Part of a small language model's weights.
Size: 22 layers, width 160, 2 heads of 64, MLP 640 SiLU, 6.97M parameters.
Each number is 200 + 20 x the weight over its row's rms, rounded and kept within 0 to 999. Layers, rows and columns count from 0. The size before them is the row's rms in percent of the matrix's.

# layer 12 MLP up, 640x160, rms 0.221, rows 499-520, columns 0-159
102,227,254,179,206,213,180,197,207,202,227,238,197,184,180,239,176,163,202,204,197,189,207,177,205,165,237,221,183,205,210,218,205,187,242,224,225,175,177,211,208,196,234,193,213,208,222,190,212,169,194,234,213,178,220,184,230,196,196,205,179,176,225,202,203,193,187,212,212,207,226,223,171,171,192,218,187,200,195,214,167,236,212,230,222,238,179,217,161,194,194,203,200,198,205,240,218,205,189,216,204,168,186,189,184,214,233,192,221,220,230,204,180,206,220,204,200,180,210,217,220,199,185,188,213,225,230,170,214,195,196,178,221,178,206,212,233,200,190,204,195,205,212,193,165,234,190,194,226,259,223,204,190,205,196,198,210,199,221,181,188
100,232,189,197,208,196,170,218,193,186,210,158,205,203,171,179,200,224,207,201,218,211,186,199,175,209,219,223,198,186,199,201,193,208,203,208,182,162,198,230,221,171,166,185,174,219,180,227,182,199,203,182,225,227,231,195,210,165,203,194,231,183,223,210,249,228,199,194,206,222,229,198,172,218,203,229,196,156,193,178,226,224,189,234,208,189,199,167,236,198,169,211,205,194,165,160,155,195,193,201,203,187,190,206,223,230,169,208,204,203,203,196,196,205,163,229,232,259,202,203,211,216,194,180,210,191,186,232,191,202,204,222,187,190,210,218,191,217,172,204,181,218,196,188,230,236,195,218,205,190,177,168,203,203,201,199,207,210,193,231,215
100,202,204,207,228,178,205,193,164,220,198,189,197,192,210,226,240,192,206,204,179,240,204,173,207,194,226,184,201,212,219,214,215,218,208,165,170,204,229,221,202,204,173,207,174,185,175,195,201,208,163,211,205,211,173,210,182,158,218,196,202,198,207,193,225,209,184,216,198,224,220,218,241,205,236,191,201,243,181,183,223,227,228,196,191,177,176,207,195,209,210,213,238,244,197,225,174,158,200,183,226,234,208,185,202,204,192,194,214,198,178,179,197,142,182,212,208,210,207,166,220,166,212,208,205,208,155,187,189,216,222,182,191,222,179,215,180,210,208,197,226,198,201,213,220,196,206,192,167,171,162,207,208,212,190,213,230,193,227,180,228
101,172,213,201,227,203,230,210,196,193,201,216,135,220,207,258,203,215,213,203,167,220,187,190,184,186,202,198,229,206,216,195,195,193,193,193,183,193,215,171,212,216,185,212,211,185,157,200,199,209,213,204,238,179,210,181,181,207,215,200,222,214,217,234,240,192,205,217,207,200,244,213,212,204,221,199,197,210,231,199,225,233,204,225,202,186,191,225,228,221,198,166,235,194,188,212,207,193,249,205,216,219,175,214,169,206,207,233,185,207,188,182,198,180,220,205,210,222,201,188,204,199,211,247,213,183,201,209,169,165,200,221,178,201,224,186,212,226,192,192,206,228,191,174,178,180,190,147,230,203,166,172,214,200,189,188,165,194,211,194,205
102,168,207,184,184,249,198,171,203,191,181,181,200,205,220,196,191,182,194,190,200,217,190,214,204,222,182,217,231,203,223,219,191,209,211,205,183,193,209,206,178,224,205,189,209,183,171,194,184,185,199,245,192,196,216,201,190,176,218,229,184,174,220,210,192,196,217,206,186,197,158,166,245,199,173,215,247,224,168,194,212,197,209,238,216,193,190,193,196,192,202,214,198,186,181,175,179,190,162,223,222,248,183,187,200,206,218,197,193,185,176,198,189,226,181,197,183,220,225,162,178,243,227,230,193,181,186,217,221,159,211,198,206,211,216,207,215,186,187,220,165,232,213,238,226,219,173,196,188,217,202,154,203,168,190,218,218,197,218,169,191
099,198,222,239,185,192,224,203,170,215,187,219,197,164,201,175,239,183,226,218,222,219,191,191,203,176,162,170,203,201,221,196,199,215,196,218,210,172,227,176,176,181,226,222,183,210,217,206,198,206,208,206,178,179,171,195,184,209,200,209,192,208,215,187,231,207,201,212,208,170,218,215,187,187,182,208,201,181,221,201,202,231,192,186,182,219,230,181,204,216,176,216,193,207,242,177,180,207,142,215,224,196,216,185,215,220,188,209,219,198,222,169,179,159,182,187,228,242,219,178,187,214,227,181,188,203,216,198,198,243,216,191,198,170,192,199,228,182,227,217,213,202,255,189,171,211,197,194,195,216,174,202,231,221,186,232,197,224,232,224,191
098,168,189,204,218,191,179,169,169,207,202,215,168,195,188,198,197,185,180,191,240,190,208,208,189,213,213,176,201,205,171,175,173,168,198,205,201,187,211,149,222,194,177,198,228,185,192,189,177,200,181,198,199,176,197,174,190,207,224,197,227,210,197,226,195,187,224,185,225,190,169,188,197,213,201,191,180,215,183,173,256,222,203,205,180,176,182,184,201,180,201,188,227,193,228,212,217,189,220,192,191,200,215,203,216,179,205,206,175,229,165,162,218,249,229,173,181,173,209,199,209,182,260,176,210,231,182,240,185,181,245,181,189,218,200,163,191,200,178,213,199,185,179,216,221,192,215,174,182,219,192,191,206,176,188,209,221,188,210,176,216
093,190,227,183,238,202,251,209,193,170,196,187,197,217,187,171,207,173,210,173,234,239,193,198,194,209,210,208,229,240,197,200,197,202,184,176,201,205,197,197,195,189,214,201,213,172,173,205,208,217,228,211,168,182,204,227,213,190,217,186,225,192,188,196,220,198,228,195,179,233,211,196,171,198,210,227,179,213,226,197,218,197,195,220,163,197,209,213,215,186,179,149,166,238,216,207,167,223,211,183,215,208,213,170,202,209,219,144,194,206,197,172,194,195,203,195,190,179,213,188,165,166,242,229,200,206,187,212,218,225,208,211,223,210,206,195,145,220,200,182,170,200,193,179,208,231,223,206,188,216,198,212,181,223,200,204,191,241,181,202,181
099,177,216,181,211,176,188,187,166,206,187,229,216,200,203,202,233,240,195,196,191,230,214,220,218,227,181,181,210,216,198,217,169,177,206,224,218,207,189,164,194,217,220,194,222,212,209,205,222,229,214,206,176,216,224,212,182,193,201,210,235,218,200,209,211,167,172,207,203,194,188,217,214,170,186,229,227,196,172,228,216,172,183,217,200,192,184,208,218,202,206,214,215,169,197,263,178,218,209,207,171,205,199,232,208,243,204,220,223,206,181,177,190,203,180,197,194,169,202,207,222,189,234,192,203,200,184,181,219,200,233,215,168,180,185,215,205,212,216,209,192,219,193,202,211,201,199,218,194,236,192,165,230,194,214,260,197,185,172,190,143
103,234,183,174,165,208,188,185,162,190,183,213,199,184,245,162,214,169,215,198,179,234,185,203,205,163,207,207,224,195,226,207,181,224,184,185,205,187,190,197,186,198,180,180,195,234,209,208,191,211,228,236,145,222,189,216,203,186,206,209,179,182,216,211,224,180,167,205,217,225,183,169,198,171,212,172,197,194,168,186,196,207,218,221,201,189,178,191,182,216,200,234,205,213,204,176,205,222,183,177,208,202,198,180,225,222,222,212,245,193,203,182,188,168,185,191,184,198,215,173,206,211,221,204,192,224,214,182,202,192,192,188,195,172,183,212,217,177,221,230,226,198,211,195,183,222,211,184,189,196,210,217,200,207,258,240,241,236,185,196,175
106,211,185,187,218,195,206,220,225,169,217,229,196,172,156,187,192,168,171,174,188,192,172,210,249,187,196,192,216,191,193,171,243,201,229,215,212,212,194,237,173,193,212,193,166,174,200,196,211,184,224,159,246,209,181,220,235,199,198,202,186,205,216,214,170,167,215,205,193,226,208,232,193,237,226,182,194,168,216,236,173,193,243,234,202,180,184,189,224,214,178,200,188,190,204,202,196,197,195,191,202,209,197,152,202,189,185,217,172,212,167,203,196,215,194,190,182,230,236,203,228,188,208,196,183,227,209,209,179,201,176,212,197,215,232,197,214,205,197,213,242,190,217,200,227,188,200,206,215,183,195,213,183,198,158,195,197,181,196,210,193
099,227,211,205,195,198,196,160,158,167,206,217,171,217,203,202,185,180,204,207,187,201,230,204,228,211,207,198,200,215,241,204,191,167,228,187,171,203,166,206,220,206,205,207,201,233,187,234,196,198,197,194,219,186,211,213,191,214,185,201,186,188,198,202,194,192,230,233,240,205,162,228,207,204,185,172,176,168,194,162,218,192,176,182,202,218,193,208,213,221,244,192,229,209,211,204,193,209,160,190,155,214,185,165,203,165,227,187,221,221,190,228,245,226,208,229,199,189,210,212,219,215,197,216,189,173,210,204,178,190,199,185,215,199,210,183,205,188,199,185,183,195,188,205,223,139,196,171,194,175,157,197,194,209,201,177,192,190,167,181,224
103,191,205,178,170,193,197,246,167,186,226,184,216,217,198,223,216,192,197,233,217,176,209,204,228,208,198,218,176,154,217,193,220,198,206,202,212,201,185,189,190,188,169,204,161,198,188,226,187,221,198,212,205,226,210,237,204,195,219,193,154,182,207,194,207,202,229,199,186,207,218,216,193,205,170,213,195,206,164,197,204,225,212,218,184,249,213,177,174,168,193,226,250,192,161,207,185,198,200,202,223,202,182,201,197,209,221,181,223,189,210,220,182,238,229,223,216,188,222,195,198,199,205,200,227,203,224,165,197,167,188,182,194,206,219,207,213,220,191,230,198,207,190,179,219,215,237,170,193,214,226,166,168,217,217,184,151,191,226,201,171
102,207,165,224,167,199,239,212,187,164,186,172,164,199,234,182,185,197,168,206,215,221,211,227,193,176,213,178,198,224,216,199,198,205,182,250,228,224,207,195,179,204,211,191,184,204,191,201,237,194,179,174,211,215,226,238,192,182,185,224,222,204,182,181,227,230,193,210,201,192,188,215,173,196,161,199,150,197,218,195,190,196,198,210,156,182,180,203,186,172,210,239,224,204,173,225,191,211,201,183,172,203,153,196,184,215,203,221,215,212,207,176,185,196,209,192,187,199,199,210,223,193,208,213,197,214,192,181,197,200,202,175,208,183,212,181,225,189,174,222,154,205,187,223,182,205,194,161,246,186,173,191,177,219,229,184,191,222,217,190,214
097,245,193,205,220,174,204,178,218,205,194,223,204,203,212,190,181,182,160,222,185,207,202,160,200,197,183,195,190,183,201,207,229,221,224,212,220,172,226,252,256,240,216,165,229,180,205,171,221,205,202,211,190,194,195,177,221,217,190,191,225,220,194,212,197,197,211,257,222,167,211,198,177,256,188,198,218,169,161,197,230,193,206,239,199,191,178,170,194,208,205,197,190,232,213,184,208,223,218,191,200,211,164,205,206,194,206,211,192,197,203,216,188,185,205,214,227,189,178,173,228,201,210,188,193,191,232,205,211,172,193,179,176,207,227,194,169,228,194,195,200,211,187,205,169,181,206,203,195,191,212,200,196,195,229,238,165,195,196,195,196
094,245,186,240,251,176,199,201,181,182,187,176,192,201,231,179,192,183,204,200,218,185,187,204,202,207,200,188,229,181,187,222,187,253,209,196,208,236,201,176,210,161,185,194,194,219,215,187,200,184,205,236,236,212,204,158,159,196,211,207,184,217,188,174,190,217,208,215,196,167,218,159,242,178,195,221,201,229,206,221,231,197,166,211,155,178,172,236,216,162,189,183,206,205,199,200,187,192,212,216,197,211,219,164,192,233,221,190,200,207,209,195,179,177,202,214,205,184,217,204,231,189,234,206,219,174,201,175,194,179,212,179,177,204,191,208,210,222,213,204,197,196,209,178,203,178,180,230,211,208,180,227,195,203,214,213,223,183,222,184,189
105,197,199,180,201,192,228,201,202,210,183,199,220,209,198,189,190,208,204,214,203,173,279,158,208,198,212,215,188,198,209,192,172,197,194,221,217,189,185,155,211,211,159,205,188,196,204,200,207,203,174,219,230,161,234,184,194,224,190,216,236,177,203,207,212,225,233,211,194,171,195,198,201,196,180,225,180,170,203,206,206,244,230,236,212,203,184,196,202,200,170,185,191,201,221,211,215,188,204,208,210,221,166,213,229,194,183,181,174,203,198,239,225,213,179,231,178,191,163,199,208,201,231,220,213,181,161,225,210,164,175,160,184,200,216,183,193,212,202,182,202,214,194,198,195,173,163,218,235,165,195,192,197,209,183,175,185,221,190,187,202
106,242,178,213,212,192,208,192,188,184,166,183,215,180,217,158,233,208,162,186,231,230,205,206,179,177,185,177,209,211,239,188,162,182,189,180,171,221,189,241,216,173,196,244,179,205,203,179,245,221,158,193,202,223,231,195,229,202,191,219,205,192,205,193,206,214,200,187,169,231,180,217,221,211,214,177,213,216,209,209,218,170,220,197,208,186,190,195,192,201,183,180,234,214,201,234,176,196,213,192,180,192,194,197,218,198,195,199,174,176,197,212,228,210,170,165,195,195,186,187,215,223,186,205,182,199,170,172,186,173,193,174,181,218,184,199,194,217,193,221,208,160,244,194,203,223,194,191,188,220,200,214,214,166,224,208,215,219,180,232,197
098,202,195,209,201,156,183,234,187,189,199,190,184,191,203,175,190,174,223,190,207,246,204,183,211,200,147,207,208,220,169,197,193,239,195,208,190,223,238,194,240,230,243,216,176,198,211,182,219,219,200,174,188,203,184,200,197,189,186,212,203,226,219,229,189,189,248,181,185,206,187,235,243,189,229,203,224,225,209,218,190,208,218,173,217,185,182,199,205,206,211,211,203,202,160,179,222,228,207,179,212,183,221,189,203,214,193,200,186,186,172,184,226,216,205,215,168,198,181,185,190,192,238,199,193,169,208,193,214,208,210,227,190,205,214,245,232,228,184,202,213,192,198,199,216,199,239,181,233,198,202,204,233,193,180,213,248,219,214,204,213
100,190,218,174,223,185,178,192,200,201,214,192,230,189,200,195,178,227,172,206,213,221,199,186,220,229,217,189,215,170,213,211,185,229,245,214,182,224,191,181,207,171,185,225,197,206,189,175,225,207,269,215,187,216,181,201,208,162,193,199,188,187,258,200,212,214,196,210,215,185,219,248,205,201,220,206,224,186,196,194,204,188,162,222,190,209,175,220,212,171,197,199,191,236,160,207,210,225,191,208,201,194,219,194,206,175,199,172,206,180,202,207,151,180,208,206,231,224,233,235,187,186,216,211,194,203,211,208,171,198,210,204,217,173,193,225,202,197,219,232,227,163,207,163,211,232,208,194,190,196,191,207,192,211,199,200,220,223,163,226,205
123,169,212,215,225,239,193,181,178,190,159,184,174,184,222,219,207,204,203,197,178,205,174,210,185,214,214,178,212,187,195,266,172,188,217,187,203,173,215,191,209,190,238,174,201,186,203,202,216,165,184,230,206,214,183,182,206,211,236,204,182,197,217,160,166,188,280,224,211,195,201,214,209,173,197,195,187,182,215,186,196,197,224,175,217,216,203,215,208,178,179,184,242,203,222,209,195,218,224,187,196,176,219,202,234,223,199,177,209,189,217,236,233,219,203,210,231,206,171,196,174,186,197,199,208,180,186,199,204,197,173,198,186,242,221,199,192,201,188,202,194,189,217,235,177,200,196,203,187,217,212,181,169,222,211,174,196,184,190,198,213
100,210,208,222,226,208,231,161,168,200,221,192,207,220,231,220,188,224,191,217,191,167,215,203,198,194,186,187,213,157,217,219,208,200,204,200,213,218,207,231,169,188,240,173,227,202,204,176,220,189,197,186,194,236,167,208,244,235,218,172,214,235,224,206,194,217,252,228,193,183,196,204,178,234,210,183,191,214,210,196,181,216,193,199,193,218,197,204,175,181,169,216,168,227,149,195,194,197,179,210,210,198,171,175,199,231,197,241,223,209,182,213,212,199,188,203,192,209,225,201,163,228,188,188,184,246,188,184,188,200,190,220,206,218,220,208,206,219,198,208,209,221,193,191,185,222,196,175,203,176,186,185,228,179,211,218,202,187,235,175,186
# layer 12 MLP down (transposed), 640x160, rms 0.216, rows 499-520, columns 0-159
108,190,212,214,173,229,188,214,216,217,194,179,171,167,226,197,210,190,191,182,224,196,221,201,179,210,196,202,190,147,220,202,217,229,164,203,199,205,239,206,193,224,163,207,203,149,214,191,190,184,179,168,167,217,238,225,180,174,196,214,213,226,192,220,199,223,223,200,222,211,228,182,189,189,214,177,202,213,202,217,219,191,210,194,202,194,204,203,216,220,190,193,183,185,228,172,194,253,231,192,175,189,256,202,198,218,198,182,232,184,191,169,211,237,134,168,203,222,187,189,242,204,208,173,199,212,193,198,202,209,192,182,200,218,209,197,200,206,202,190,213,182,197,198,208,196,218,216,196,200,183,216,147,180,203,226,204,192,206,195,193
101,194,206,231,177,227,211,198,164,241,221,247,219,229,202,215,205,211,166,195,178,193,211,189,194,216,212,196,205,209,206,232,207,191,210,229,207,208,223,230,194,221,202,174,194,193,185,185,234,178,158,205,207,221,179,175,212,186,206,226,182,223,198,200,179,198,182,228,186,189,168,195,179,202,202,214,229,249,203,219,202,222,210,188,193,227,222,209,151,162,239,222,200,194,198,184,183,224,222,200,196,218,223,163,172,182,180,212,180,175,177,171,185,180,215,201,189,178,193,203,220,197,192,191,209,204,208,188,183,233,200,207,212,192,195,210,228,191,167,204,211,212,199,195,214,164,173,177,229,187,198,242,196,182,220,209,153,214,181,222,223
096,180,195,175,169,217,168,209,210,178,190,194,233,195,172,181,186,211,177,225,223,197,202,225,208,210,192,236,209,184,180,195,184,218,225,195,204,190,177,169,181,220,209,202,178,213,174,178,185,221,209,175,190,160,223,233,207,227,189,223,199,189,211,201,175,219,207,190,170,161,198,225,183,182,199,196,189,205,235,200,209,191,159,185,218,207,240,181,220,197,176,185,201,144,205,170,199,264,177,211,197,177,181,180,204,187,187,212,181,236,218,202,207,223,211,205,188,215,197,222,202,220,183,176,186,187,222,187,213,195,195,201,188,201,196,193,199,202,198,235,161,198,213,204,148,164,198,220,212,197,247,203,186,181,223,192,187,174,198,198,179
090,197,166,210,164,180,203,197,195,185,207,182,235,221,197,200,205,169,187,195,225,179,200,193,239,213,172,213,154,204,182,226,207,207,215,197,196,198,218,222,188,204,202,206,184,225,240,165,242,193,193,220,205,224,184,168,212,191,203,213,202,177,177,224,200,215,206,176,204,225,173,209,182,190,181,207,213,180,186,191,191,205,214,187,202,210,181,192,162,183,204,247,157,202,180,206,175,203,183,227,214,196,193,214,206,211,206,178,204,222,179,189,181,218,219,188,176,141,208,215,217,230,207,198,192,210,210,198,231,204,224,177,230,195,225,210,198,207,210,193,219,193,220,181,185,229,188,234,165,210,223,191,265,192,208,166,230,194,186,234,191
092,200,177,233,221,204,235,227,229,172,201,226,200,180,169,183,210,206,176,195,169,211,186,179,183,217,187,194,174,193,171,205,172,203,186,196,221,214,200,178,202,180,218,214,218,202,217,235,183,218,188,215,215,203,179,196,216,196,164,190,182,192,168,196,204,194,216,190,205,225,182,223,168,196,242,187,166,167,213,168,238,182,216,166,180,195,200,196,174,197,178,186,196,234,201,177,247,198,229,196,197,199,181,181,190,190,189,209,178,242,203,226,217,200,219,185,203,199,203,234,217,177,171,201,213,193,198,213,191,221,244,179,150,192,170,210,181,217,215,191,200,190,200,167,188,205,238,194,170,222,181,165,186,228,210,192,173,195,199,214,208
100,225,209,180,230,199,228,174,222,191,186,137,172,237,221,203,195,205,167,216,186,208,229,182,204,223,220,215,207,184,184,189,220,251,203,191,201,216,157,198,232,213,180,175,223,197,206,188,192,201,206,206,195,163,188,220,220,202,180,188,187,206,174,182,180,209,199,210,196,234,211,200,200,205,218,174,192,204,193,185,200,191,216,204,219,152,148,220,177,190,206,185,188,207,177,230,178,217,226,194,215,189,184,204,197,198,193,223,175,193,162,206,230,222,214,218,195,194,159,186,204,195,183,182,243,199,179,222,197,178,223,221,210,227,195,183,184,193,209,180,188,203,148,186,224,217,188,210,176,186,221,219,172,184,206,182,197,174,189,171,200
089,246,219,181,165,199,224,211,213,191,200,196,194,182,185,176,197,215,220,200,174,248,189,203,248,215,190,220,216,179,245,197,208,221,201,185,213,197,212,217,162,156,196,199,189,217,203,213,215,230,205,197,193,216,234,227,194,204,177,204,173,209,230,136,178,190,199,219,196,195,204,210,230,200,194,210,204,182,209,214,175,204,204,212,213,196,221,226,213,217,218,219,204,198,141,191,218,195,198,205,227,165,178,195,201,194,190,212,196,186,214,240,178,180,203,202,190,231,186,191,184,207,151,220,220,166,211,179,175,208,179,209,216,208,176,230,227,200,191,193,181,219,213,193,210,218,197,221,187,192,204,210,204,222,249,191,163,191,200,218,190
092,211,175,204,151,160,179,191,229,218,189,208,225,174,194,192,224,230,164,223,218,189,201,233,204,195,196,221,204,186,204,203,193,200,179,223,198,188,180,205,228,178,207,203,176,194,226,193,195,206,220,176,238,187,162,184,176,204,185,210,185,229,199,193,219,180,195,175,212,185,219,204,205,204,180,175,240,250,193,216,231,191,200,194,236,234,226,183,187,219,198,214,216,187,214,211,195,186,186,205,176,189,171,206,210,189,194,221,230,193,229,223,205,218,192,215,213,207,198,198,252,213,159,189,234,194,203,182,200,191,202,217,172,197,209,208,239,180,210,202,258,161,196,231,167,172,194,181,200,193,213,214,239,202,189,200,192,196,220,191,209
102,209,232,196,200,209,208,224,206,210,208,174,196,185,190,221,203,200,214,198,213,210,199,187,190,210,211,152,203,222,206,183,201,192,228,174,199,188,217,177,217,200,198,200,206,178,199,200,183,196,228,191,199,178,211,201,187,185,222,159,181,153,238,217,210,213,238,193,198,240,213,182,241,195,203,189,220,212,215,194,211,238,178,164,229,227,186,206,198,206,191,191,205,202,207,192,207,190,176,213,239,203,155,240,176,182,209,189,219,216,194,222,210,171,208,199,183,191,205,155,202,211,193,211,235,172,234,231,218,208,185,183,212,208,222,188,198,220,156,203,233,207,196,202,187,176,178,164,176,209,191,250,171,195,192,174,214,180,186,238,162
113,169,212,186,191,215,197,190,214,176,208,208,197,224,202,189,184,220,224,196,181,170,216,175,170,221,209,208,198,167,189,183,175,172,210,200,177,200,170,181,175,184,220,238,187,222,197,204,213,209,190,188,227,208,180,188,192,208,140,217,176,214,183,174,224,223,200,240,141,233,195,201,218,195,189,217,178,194,194,180,227,187,200,192,182,215,188,188,206,190,241,229,193,220,210,236,194,193,196,177,197,162,208,184,212,151,203,228,177,235,205,214,233,187,226,197,212,196,239,206,198,211,184,161,202,197,205,209,191,179,223,249,182,226,204,212,180,190,185,184,201,227,212,160,193,229,202,191,199,227,222,190,183,216,198,199,190,193,215,189,207
090,198,200,193,200,212,175,193,189,215,210,192,228,206,225,223,220,212,226,200,213,177,224,207,175,183,193,228,195,180,202,232,183,217,220,191,163,179,183,174,211,203,183,211,252,199,187,193,182,180,168,205,191,181,204,158,140,193,195,187,224,197,178,194,228,231,199,217,197,178,206,180,211,179,198,212,187,189,212,199,222,204,168,163,178,226,213,227,153,181,221,213,216,228,197,199,208,197,236,224,208,204,208,250,180,203,207,195,218,177,214,185,174,198,205,206,218,153,198,208,197,205,211,219,188,177,182,214,220,203,226,192,193,181,205,238,194,226,218,160,164,208,169,200,156,198,214,201,169,214,177,193,211,199,234,189,206,222,215,197,200
094,207,191,203,185,204,190,221,231,230,187,182,214,157,185,181,219,230,199,197,198,178,192,192,184,167,210,228,181,175,170,180,220,228,164,212,226,198,229,197,201,185,212,210,182,179,212,179,202,207,228,193,227,227,137,202,185,161,232,176,186,203,183,221,205,211,176,189,165,201,207,189,182,187,205,202,216,210,223,217,198,208,195,232,206,204,211,211,175,174,172,201,218,188,205,215,181,204,239,216,241,170,224,228,193,223,183,213,214,211,217,189,174,162,178,180,169,174,215,212,176,197,231,168,197,225,171,196,202,213,215,208,203,199,174,195,190,213,194,219,237,217,199,179,182,229,208,195,224,207,247,222,190,173,200,215,215,210,203,191,205
101,214,214,207,230,191,183,183,189,228,196,176,205,204,222,179,217,193,204,196,202,190,191,188,146,203,172,175,212,215,165,216,149,174,220,186,196,183,226,208,215,207,213,236,189,211,173,192,244,194,237,213,215,178,180,201,241,191,223,208,209,206,185,224,211,177,202,189,211,170,190,189,206,262,219,208,213,201,242,181,181,197,197,178,220,163,179,190,233,205,195,233,189,222,178,212,187,187,185,186,195,209,187,190,180,200,214,211,190,206,207,194,203,180,159,165,208,192,196,181,170,216,173,195,185,182,171,197,202,175,232,189,227,208,222,164,172,199,175,208,199,192,183,190,178,184,171,222,226,206,190,183,214,170,230,212,203,186,174,196,202
105,216,217,186,180,183,189,141,185,171,198,205,187,218,214,175,205,172,224,181,216,191,231,210,213,226,192,194,213,213,181,198,188,214,183,205,192,179,179,225,191,206,232,210,199,188,192,207,216,206,203,194,151,167,188,238,208,190,191,194,226,210,177,222,178,216,199,187,225,229,233,217,223,221,220,160,202,220,223,234,186,217,172,195,247,195,185,188,222,225,207,231,177,191,197,180,176,183,217,205,204,165,187,181,237,209,180,185,191,213,193,167,201,213,207,213,204,198,202,156,185,196,164,181,204,182,171,205,231,177,203,207,194,181,216,185,208,177,191,200,180,220,210,209,231,170,182,196,203,223,170,160,228,235,212,207,177,215,191,200,181
106,207,191,198,208,168,204,180,212,207,183,193,167,187,178,204,181,198,178,193,215,192,204,178,186,222,172,171,185,188,195,209,210,202,169,199,183,206,205,157,184,211,215,244,178,184,194,193,199,186,182,189,180,213,183,212,211,192,219,170,218,231,203,209,167,200,205,191,191,208,202,211,247,166,151,212,240,211,198,189,191,191,201,207,203,193,193,204,175,239,195,195,219,199,152,195,179,220,218,212,171,206,196,207,209,181,207,170,237,180,195,195,210,165,166,237,203,216,218,177,143,185,203,195,180,199,176,212,229,201,172,176,175,179,176,227,188,214,171,235,220,237,196,193,210,178,182,195,174,228,181,203,215,225,203,186,224,186,210,184,165
100,161,186,201,184,218,198,221,198,219,229,186,222,228,179,231,220,184,191,223,204,194,221,203,220,201,207,183,199,215,208,222,196,194,189,204,187,186,219,227,176,173,220,220,201,199,206,198,184,200,230,187,157,213,210,196,182,197,226,180,222,219,211,216,218,236,214,200,202,148,225,223,169,254,212,180,190,190,218,204,197,163,193,197,264,237,231,166,181,194,223,184,215,183,210,225,215,217,204,194,192,157,188,210,202,187,204,212,185,186,208,195,225,213,167,176,220,222,215,183,219,174,185,201,217,233,216,206,197,186,194,215,159,200,220,207,204,156,194,198,217,200,184,188,192,236,179,212,194,197,194,213,211,144,203,191,216,213,213,204,187
102,224,230,202,209,203,226,192,207,234,211,198,191,233,200,212,172,225,213,202,208,201,167,186,205,235,197,195,207,218,183,204,197,204,193,214,161,245,177,202,222,195,214,246,211,193,208,192,241,191,186,210,194,191,226,220,212,185,156,217,172,210,231,213,210,201,217,196,221,230,208,198,194,189,184,231,184,185,204,199,194,196,189,194,196,238,221,198,207,182,236,214,187,167,196,177,203,236,201,198,209,181,216,161,221,169,211,203,245,215,211,196,188,219,165,195,239,206,203,204,218,187,220,193,225,214,179,195,207,239,198,209,183,248,268,216,235,203,184,228,206,228,194,208,210,186,223,217,214,197,184,210,210,172,187,197,203,170,192,216,192
100,189,197,190,196,224,207,206,201,210,225,189,203,163,193,232,214,191,188,220,222,197,204,214,257,170,195,152,177,171,216,214,179,224,191,218,200,208,206,191,219,193,215,153,189,185,226,230,194,208,221,235,214,189,141,178,172,196,203,184,194,186,230,198,207,208,182,183,194,196,212,177,180,182,242,189,192,202,204,213,230,202,180,225,190,215,229,203,211,167,244,203,216,193,178,204,225,221,144,195,220,198,193,204,169,218,221,209,172,220,173,205,199,162,231,199,221,177,205,209,204,197,210,213,215,177,227,236,214,220,213,208,175,188,228,191,202,221,215,207,210,200,212,195,205,183,217,196,204,192,221,176,223,218,155,194,199,182,188,187,184
088,213,185,177,226,218,216,198,218,208,185,194,220,191,225,194,187,226,194,201,179,183,206,208,217,189,225,187,212,204,176,167,190,189,223,219,232,147,194,167,163,178,189,203,234,195,225,229,215,219,213,262,194,208,193,180,207,205,246,202,202,187,163,204,192,222,192,216,210,217,205,179,194,166,204,221,201,164,173,187,204,194,160,226,203,213,196,236,166,216,211,195,183,181,223,211,225,227,215,213,186,232,192,201,219,197,248,201,205,228,203,225,197,182,204,212,183,173,228,196,175,212,172,208,213,211,194,195,194,217,165,212,191,187,195,164,185,198,181,188,213,216,192,187,217,245,188,212,176,179,202,187,193,183,209,191,149,184,202,190,215
092,192,182,208,169,209,205,200,182,213,182,229,188,181,190,184,208,177,216,186,184,181,202,192,182,183,218,183,186,199,183,222,200,175,140,200,183,181,217,209,184,210,213,201,174,183,206,223,204,180,153,154,223,163,207,210,191,215,199,198,230,206,145,189,200,199,211,180,166,232,181,167,171,209,191,199,203,201,191,201,194,220,236,183,208,192,200,199,187,205,194,190,214,179,230,199,178,176,231,206,194,207,177,200,191,237,215,227,220,176,241,165,220,214,204,193,171,178,193,173,222,203,177,211,210,185,183,187,227,172,188,213,178,218,219,191,234,199,203,172,170,204,209,218,207,131,186,171,225,213,211,215,227,189,189,208,200,205,198,178,193
104,182,192,200,219,198,211,171,201,197,190,215,197,194,192,202,198,209,180,173,228,239,203,193,222,197,183,230,244,226,184,200,197,203,182,187,217,202,206,173,213,175,194,172,222,211,193,228,175,239,204,197,168,234,173,245,194,212,222,169,198,206,226,207,203,199,201,181,241,221,229,187,198,243,208,193,190,226,197,205,196,190,193,211,222,175,191,206,212,233,213,212,208,204,192,179,190,203,193,252,200,132,179,196,190,204,206,186,216,230,202,184,210,205,204,218,206,223,216,158,175,207,197,145,207,189,182,173,213,208,177,171,210,193,175,199,189,186,213,221,212,239,192,158,171,211,200,173,177,177,197,195,187,220,175,200,176,196,176,213,189
094,179,201,188,185,216,188,248,198,209,164,193,186,194,161,180,216,200,194,183,222,207,164,225,187,198,201,209,192,201,193,220,212,158,209,226,162,175,207,202,224,196,184,233,169,186,193,212,213,223,186,243,208,193,199,167,146,165,202,188,219,180,191,215,182,193,167,222,174,194,214,184,210,222,172,195,198,201,232,170,193,177,202,206,207,207,223,177,203,198,247,197,190,202,213,216,176,212,195,187,220,215,214,178,202,199,199,190,169,184,163,168,187,201,221,194,173,193,196,208,238,204,189,213,208,187,225,217,219,169,237,193,166,188,193,175,185,188,242,221,204,234,191,184,199,184,189,200,228,211,213,193,168,220,207,171,214,233,186,220,203